config.yaml
d_model: 640
qk_norm: false
bias: "none"
lr: 0.00209
beta2: 0.98
lr_head: 0.00753
final_lr_fraction: 0.0
doc_mask: true
Each number is 128 + 32 x the weight over its row's rms, rounded and kept within 0 to 255. Layers, rows and columns count from 0. The size above them is the row's rms in percent of the matrix's.

# layer 9 MLP down (transposed), 1728x640, rms 0.0637, rows 1335-1341, columns 0-159
size [101  97  75  95  99 107 101]
[[106 156 120 120  45  81 136 109  99 143 111 136 145 162  89 126  92 147 184  67 110 126 142 104 172  75 117  76 110 132 131 143  89 124 146 151 161 148 175 160 108 186  73  58  46  88  84  99 112 141 120 116  90 141 187 127 130 119 146 111 104 134 119 181 160 128 186 171 179 186 113 156 186  97 163 163 161  98 123 116  63 195 198 113  63 116 157 182 128 117 171 135  89 144 111 137  98 146 140 155  90  93 133 104 149 101 171 134 176 107 120 107 105 184 127 181 106 147  79 128 144 160 144 135 145 149 138 187 132 149 121 117 129 142 104 131 142 142 143 135 127  84 122 135 129 138 199 123 103 177 119 102 116  97 153 150  90 124 164 108]
 [137 198 191 126 103 157 179 169 126 148 174 133 101 145 172 132 153 204 174 103  87 145 147 165  52 162 118 176 121  90  68 171   0 179 143 140 144 122 138 142 161 172 119  69  91 126 117  93 127  88 112 106 130 128 107 198 143 109 114 147  71 195 126 125 142 105 123  81 108 169  86 138 144 121 115 136 114 142 160 121 152  71 181 105 178 130 103  92 127 159 138 151 153  88 147 106 158 120 118 107  86 158 100  75 163 151 140 129 138 147 169 143  92 144 141  86 133 174 150  93 145  86 191 187  97 157  93 114  46 119  93 154  81 123 172 134 113 169 146 137  81 143 123  37 112 141 132 136 151 152 133 233 117  90  82 129 119 104  51 193]
 [171  87 165 104 134  94 162 110  81 118 109 177 153  99 156 108 159 133 107 134 159 152 149 164 137 162 148 160 123 141 124 106  88  83 153 128 177 170 104 103 137 105 171 165  93 152 100 110 109 186 141 141 149  99 145 142 124  99 173 179 138 151 147 113 188 174 178 107 127 171 105 132  84  83 149 102 113 151 137 141 162 143 152  92 140 186 183 119 123 103  99 118 109  98 141 111 123 111 116 129  94 187 128 179 123 146 157 142 173 141 144  99 151 114 150 123 147 173 118 145 119 162 107 124 119 176 133 111 145  88 152 124 125 113 146 130  91 148  95  94  95 127 173 121 119 138 151 129 131  85 111 215 127 145  65 120 129 136 184 144]
 [ 63 105 206 172 146 133 162  60  54  63  86 120 162 159 124 147 133 130 146 122 122 124 162 109 142  70 125 131  76 136 153 110 218  55 167 180 113 183 145 111 143 113 150  51 123 146 101 110  98 132 140 118 168 116  95  86 149  87 175 171 122  52 102 136 111 164 161 109 128 138 173 101 134 132 118 154 163 146 162 127 147 116 132  75 124 108 169 136 144 123 133 201  69 123 172 135  90 176 130 148 148 129 124 109 105 138 179 141 119 120 163 154 137 130  99  95 108 149 178  89 163 122 159 112 111  56 173 135 160 176 144 204 147  70 129 124 174  83 102 115  99  98 139 169 160 181 173 184 120 142 152  85 135  71 108 147 136 115  86 115]
 [148 137 149 131  62 139 143 153  99  81  86 139 124 130 110  91 138 107 175 159 122  75 101  90 157 196 101 133 172  90 140 129 176 127 200 116 162 169 127  64 157 105 117  93 104  94 136 163  96 126  92  87  68 121 110 106 130 180  98 165 120  55 120 167 200  98 108 115 180 128  94 143 139 128 136  99 141 127 146 119  70 148 132 132 164  83  84 130  94 135 197 134  98 126  92  65  76 122  76 157 132 119 133 150 140 134  82  79 130 140 186 142 172 136 107 134 114  89 137  59 111 133  52 126 132 102 203  83  93 162 107  94 132 178 164 148  89 156 114 142 142 201 117 206  65 124 136 137 136 150 158 173 138  90 145 120 170 139  99 105]
 [175 129 145  98 119  84 112  76 186 175 141  86 127 137  97 133  98 131 177 165  81  69  94 167 112 135 143  76 112 154 161 133  79 133  84 121  91 114 157  89  98 110 178 123 106 100 116 102 105 151 152 151 145 105  78 157 126 175 161 143 170 138 133 153 117  76 143 167 111  82 152 151  95 161  74  71 107 158 226  65 154 102 142 148 134 160 135 110 130 151  95 122 111 104 168 100 108 142 122 132 129 151 140 177 111  81  96 114 136 135 105  79 135 114  99 112 107 111  96 112 107 133 125  97 101 106 104 147 167 181 101 166 122 194 162 160 132 147 120 143 113 175 129  78 108  59  43 152 169  98 102 147 172  91 104 127 163 141 110 187]
 [120 131 133 144 146 164 145 109  91 113 136 118 111 101 120 184 101 154 150 159 163 107 169 116 151 159 142  70 167 126 126 150 118  99 113 112 138 102 109 180 139 130  69 100 125 175 145 143 154 168  79 148 118  94 135 170 171 173 129 124 136 132 162 146 140 121 167 182 106 158 105 162  95 137 129  83 124 137 185 105  82 132 118 119 184 150 144 147 158  90 124 109 184  90 119 169 137 167  89 123 132  47 181  90  76 116 119 136 115  92  86  98 165 151 161  82 108 152 178 100 126 157  91 142 160 147 118 148 119 184 183 130 115  95 153 191 148 131  80  89 120 140 143 106 142  96 156 118 182  47 130 136 131 121 145 139 148 134 109  74]]
# layer 9 MLP gate, 1728x640, rms 0.0663, rows 1336-1342, columns 0-159
size [ 90  81  96  97 102 103 103]
[[ 69  78 131 127 110 129 141 146 123 130 146 113 172 177  61 153 193 183 155 122 129  94 173 127 126 139 157  91 113 129 135 110 164 154 148 153 148  98  97 118 127  75 177 188 118 156 132 156 124 111 102 135 162 137 144 111 202 135  89 181 171 162  92 119 129 152 154 147 177 119 123 149 157 157 146 195 195  87 156 144 107 141  93 107 179 120 158 121 184  99  99 116 201 110 111 143  83 123 127  83  95 119 168 140 137 148 116 150 110 125 155  78 139 159 120  94 176 145 140 139 167  70 168 165 138 123  87 156 193 137 132 102 188 129 120 138 120 153  53 132 128 127 166 119  95 115  93 127  99  98 124 145 122  98 118 120 167 167 108 109]
 [168 165 133 140 134 148 157 159 122 107  89 111 161 105 149 117 166 143 103 173 108 120 121 135 136 151  94 173 138 138 140  70 217 166 103 136 160 106  62  85 175 204 172 160 147 108 150 135 115 205 124 123  82 161 122 135 145 174  65 138 173 127 125 138 102 134 119  65  71 136 156 154 133 114 136 164  90 155  88 108 100 119 138  94 172 178 136  83 125 143 190 164 176 149 144 137 107 194 119 125 140 139 106 104 147  75 146  58 183 115 178 132  81 160 101 139 163 148 146 186 181 102 142  99 120  99 104 138 141 127 168  60 132 120 110  81 154 163 140 172  94 165 112 181 184 184 175 165 122 110 141 111 197 131  95 173 189 158  86 116]
 [122 138 153 136  94 206 151 107 149 122 104 155 136 138 130  53 125 117 137  68 123 137 153 170 107 103 141  47 160 133 181  70 112 129 151 121 142 103 109 159 146  81 104 111 111 170 103 143 116 102 161 167  85 139  97  82 140  99 161  82 126 131 159 161 122 128 167 148 117  83 112 150 161 118  95 134 129  99 117 200 170  76 106 132  64  88 162 103 148 166 106 128 181 125 100  87 128 158 114 117 111 177 123 100 183 162 100 122 141  70 120  81 157  99 181  84 103 120  86 159  74  95 127 118 104 133 111 141 161  70 176 152  99 162 123  77 123 208 114  88  86 121 177 125 124 154 177  67 150  95 118  87 145 133 138  80 157 147 155 140]
 [ 96 147 107 138 143  94 166 129 131  21 163 103 187 121 101 149 165 110 135 145 149 167 119 131 168  96 109 131 133 157 156 191 198  74 103 149  92 115 101 124 119 125 106 119 111 196  72 150 161  94 123 154 170 139 119 103 204 134 107 132 150 145 152 133 145 126 107 144 153 115 114 134 105 111 165 125 163  96 162  78 182 148 148 128 178 129  81 126 145 149 202 120 167 120 115 144 154 131 153 133 119 124 124 122  89 115 130 127 125 127 170 152 100 183 119  89 115 115  93 128 125 121 130 128 117 160 143 196  66 176 130 141 148 191 100 105 101  89 100 124 150  84 156 133 115  67 122 142 135  62 191 172 149  95  90 122  65 127 134 105]
 [ 81 121 121 169 107 131 133 122  87 160 131 100 103 138 140 206 127 109  98 127 109 165 163 111  85  56 154 106 113  71  85 133  99 102 105 116 156 125 126 137 135 139 107  78 155 141 166 106 133 109 156 114 129 167 175 100 117 134 169 160 108 156 151  60 120  72 185  71 117 102 128  31 112  93  96 128 153 102 107 126 149 138 131 125 126 119 136  80 123 119  71 115 104 145 134 140  88 129  87 116  81 108 132 149 178  41 159  98 120 195 102 132  87 161  98  83 136 164 113 142 110  89 117  95 139 165  96  62 130  81  73  85 123  86 161  76 121 131 138 130 200 148 147 148 109 131 146 140 146 157  87 123 160 152 131 157 168 128 142 115]
 [125 113 169 131 128 116 180  99  75 193  90 118 176  93 156 163 135 168 214 114 128 113 129 135 144 162 115  93 101 150 164 115 133 110 111 121 100  97  77 140 152 115 181 126 152 129 134 110 185 109 136 141 143 129 119  92 138 116 141  80 117 136 121  88  80 111 133  90 121  46 165  91 162 195 132  95 175 122 162 161 156 145 177 171 171 114 161  74 147 137 166 145 130 124 114 101 107 134 148 158 183 124 113 112 108 106  67 121  58 127 147 130 132 139 138 131 126 120  99 104 111 218 169 114 104 102 170 127 133 124 116 131 117 154 132 178 139 108 160 135 140 128 177 170 105 219 164 136 102 123 112 117 111 104 150  53 151 134 148  76]
 [115  95 159 134 138  72 166 113  79 117  58  47  92 124 149 112 123  72 114 110 140  97  97 130 106 208 163 100 130 159 123  93 147 137 102 170 162 124  81 143 131 195 105 146 129 104 122 113  61  80 131 114 137 135 162 143 154 158  91 106 138 151 123 114 142 120 131 134 167 189 130  97  87 178 140 164 129  79 134 143 129 136 170 127  99 143 137 159 144 111 168 122  84 138 141  84 210 114 135 159 151  93 126 132 162  99 208 126 143 100 184 103 172 185  85 121 107 126 137 120  99 114 120 153 160 144 133 138 163 153 134 118 139  90  93 155 147  76 110 132 149 125 219 104 126 129 130 120  95  77  84 134 111 111  93 141 152 136 145  78]]
# layer 9 MLP up, 1728x640, rms 0.07, rows 1336-1341, columns 0-159
size [ 98  85  97  98 106 103]
[[109 108 100  99 138  81 198  69 133 124 117 149 129 142 130  98 176 129 107 151 111 155  95 129 142 128 121 130 151 129 125  93 153 117 122 153 128  61 118  63 153  30 116  69 167  90 230 207 129  88 155 138 135 119 123 171 191 153  85 133 121 196 106 134 116  93  91 171 111  87  74 107 114 153 161 189 138 142 153 114 106 128  94 107  98 173 166  99 150 147 129 151 123 161 124 156 139 131  91 147 143 170 159 129 105  54 146 100 140 128 117 181  53 111 171 194  39  89 157  99  98  25 116 128 101  92 137 177 191  72  94 154  74 162 113 104  80 148 195 135 148 156 132 143 170 145 141 180 124 177 166 220 142  93  93 125 122 107 159 183]
 [127 155  82  97 163 127  99 128 129 100 119  95 113 123  46  76 121  89  85 169  77  86 161 109 159 187 139 104 137 122 115 119  59 112 150 147  88 114  93 182  35 115  68 169 157 110 153 127 153 107 115 151 107  92 115  70 132 180  91 172 130  41 132  86  38 123  87  80 135 135 180 116 172 138  85 116 141 165  74  82 133 151  51 211 160 116 137 169 116  82 115 129 111 134 113  79 112  91 102  86 180 134  89  54  65  96 134  66 121  66  84  90  97 125  96 129 172  93 128 196 157 130  89 161 110  87 102 132 111 126 152 128 140 207 115 113 161 173 171 140  94  88 113 165  83 129 149 170  87 129 104 134 155  92 181 157 141 163 145 120]
 [141 128 147 152 104 119 116  82 137  86 128  87 115 120  86 103 124  97 175 106 100 146 123 172  71 111 135  65 150 128 143 126 122 105 212 134  90 123 157 109 185 162 163 129 206 104 120  91 104 119 118  74 121 137 105 177 106  77 115  79 114  55 159 203 197 165 112 101 138 116 134 152 152 113 143 146 137  82 102  81 109 170 115 150 123 168 202 116 100 169  89 101 189 111  51 132 148 134 158 220 112 123 130 112 122  51  99 113 140 133 130  75 154 170 157  64 151 199 147 144  53 156 110 128  99 111 174  82 141  94 110  95 186 124 192  40 150 172 151 132 115 108 170 153 104 139 132 175 144 185 134 133 132 121 241 120 102 146 137 122]
 [170 101 103 180  79 133 108 128 163 205 174 162  71 114 106  90  95 138 125 163 144 150 164 105 119 132  95  88 149  82  95 129 156 116 164 130 177 180 146  71 108 127 110 123 160 137 106 140 122 183 156 106  84 143 158  85  98  98 190 139 176 106  97 145 134 154 113 121 176 107  72 126  99 111 144 170 130 155 153 174  80 161 197 155 103 125 124 130  98  71 166 157 127 123 136 108 119 141  90  75 136 113 143 148  84 153 164 140 105 120  97 145 169  64 135 125 180 113 157 124 136  87 104 122 177  96 173  44 150 128  94 109 130  91 157  52 138 121 107 154  97 192 131 133 136 130 118  78 157 170  87  88 131 102 188 121 157 131 141 154]
 [146 100 103 134 125 159 168 108 127 178 121 113 121 140 144 149 149  83 133 119 126 122  65 158 139  84 167 191 129 111 143 159 173 127 190 189 100 137 106  95 159  77 161 131 157  98  89 139 164  88  49 137 142 126 143 102  99 127 159 102 120 110 144 119 151 127 139 107 145 185 101 134 106 176 157 143 126 128 201 136  78 189  62 131  88  81 115 146 143 143 165  82 137 150 149 104 185 144 107 197 132 168 104 156 135 140  90  75 133 106 186 133 217 124 124  89  71 142  55 176  57 124 147 192 126 130 131 149 114 116 114 121 138 173 185 161 129 117 147 134 117 135 108 130 180 133 133 152 178 109  96 108  93 158 142 179 116 121  98 135]
 [180 146 116 118 115 135 117 152  52 106 160 168 130 133 151 144 125 164  98 149 118 147  93 116  72  96 137 176 150 141 127 122 129 121  95 101 129 131  65 142  98  74 156 136 135 120 144  97 191 143 143  90 110 130 145 129  94 138 171 156 106 146 117 197 109 110 133 132 135 159 123 155  95  98 149 106 127 116 111 138 137 165 132 141 147 199 178 117 126 144 127 131 164 136 107  94  89 157 193  48 144 100 113 171 131 147  74 116 122 137  37 185 136  97  76 137 189 160 103 171 120  63 140  83 114 132 146 173 110 179 141 137 137 106 163 129 165  95  92 163 178 129 151 144 143 132 141 123  72 134  68 126 147 131 102 136 147  77  97 164]]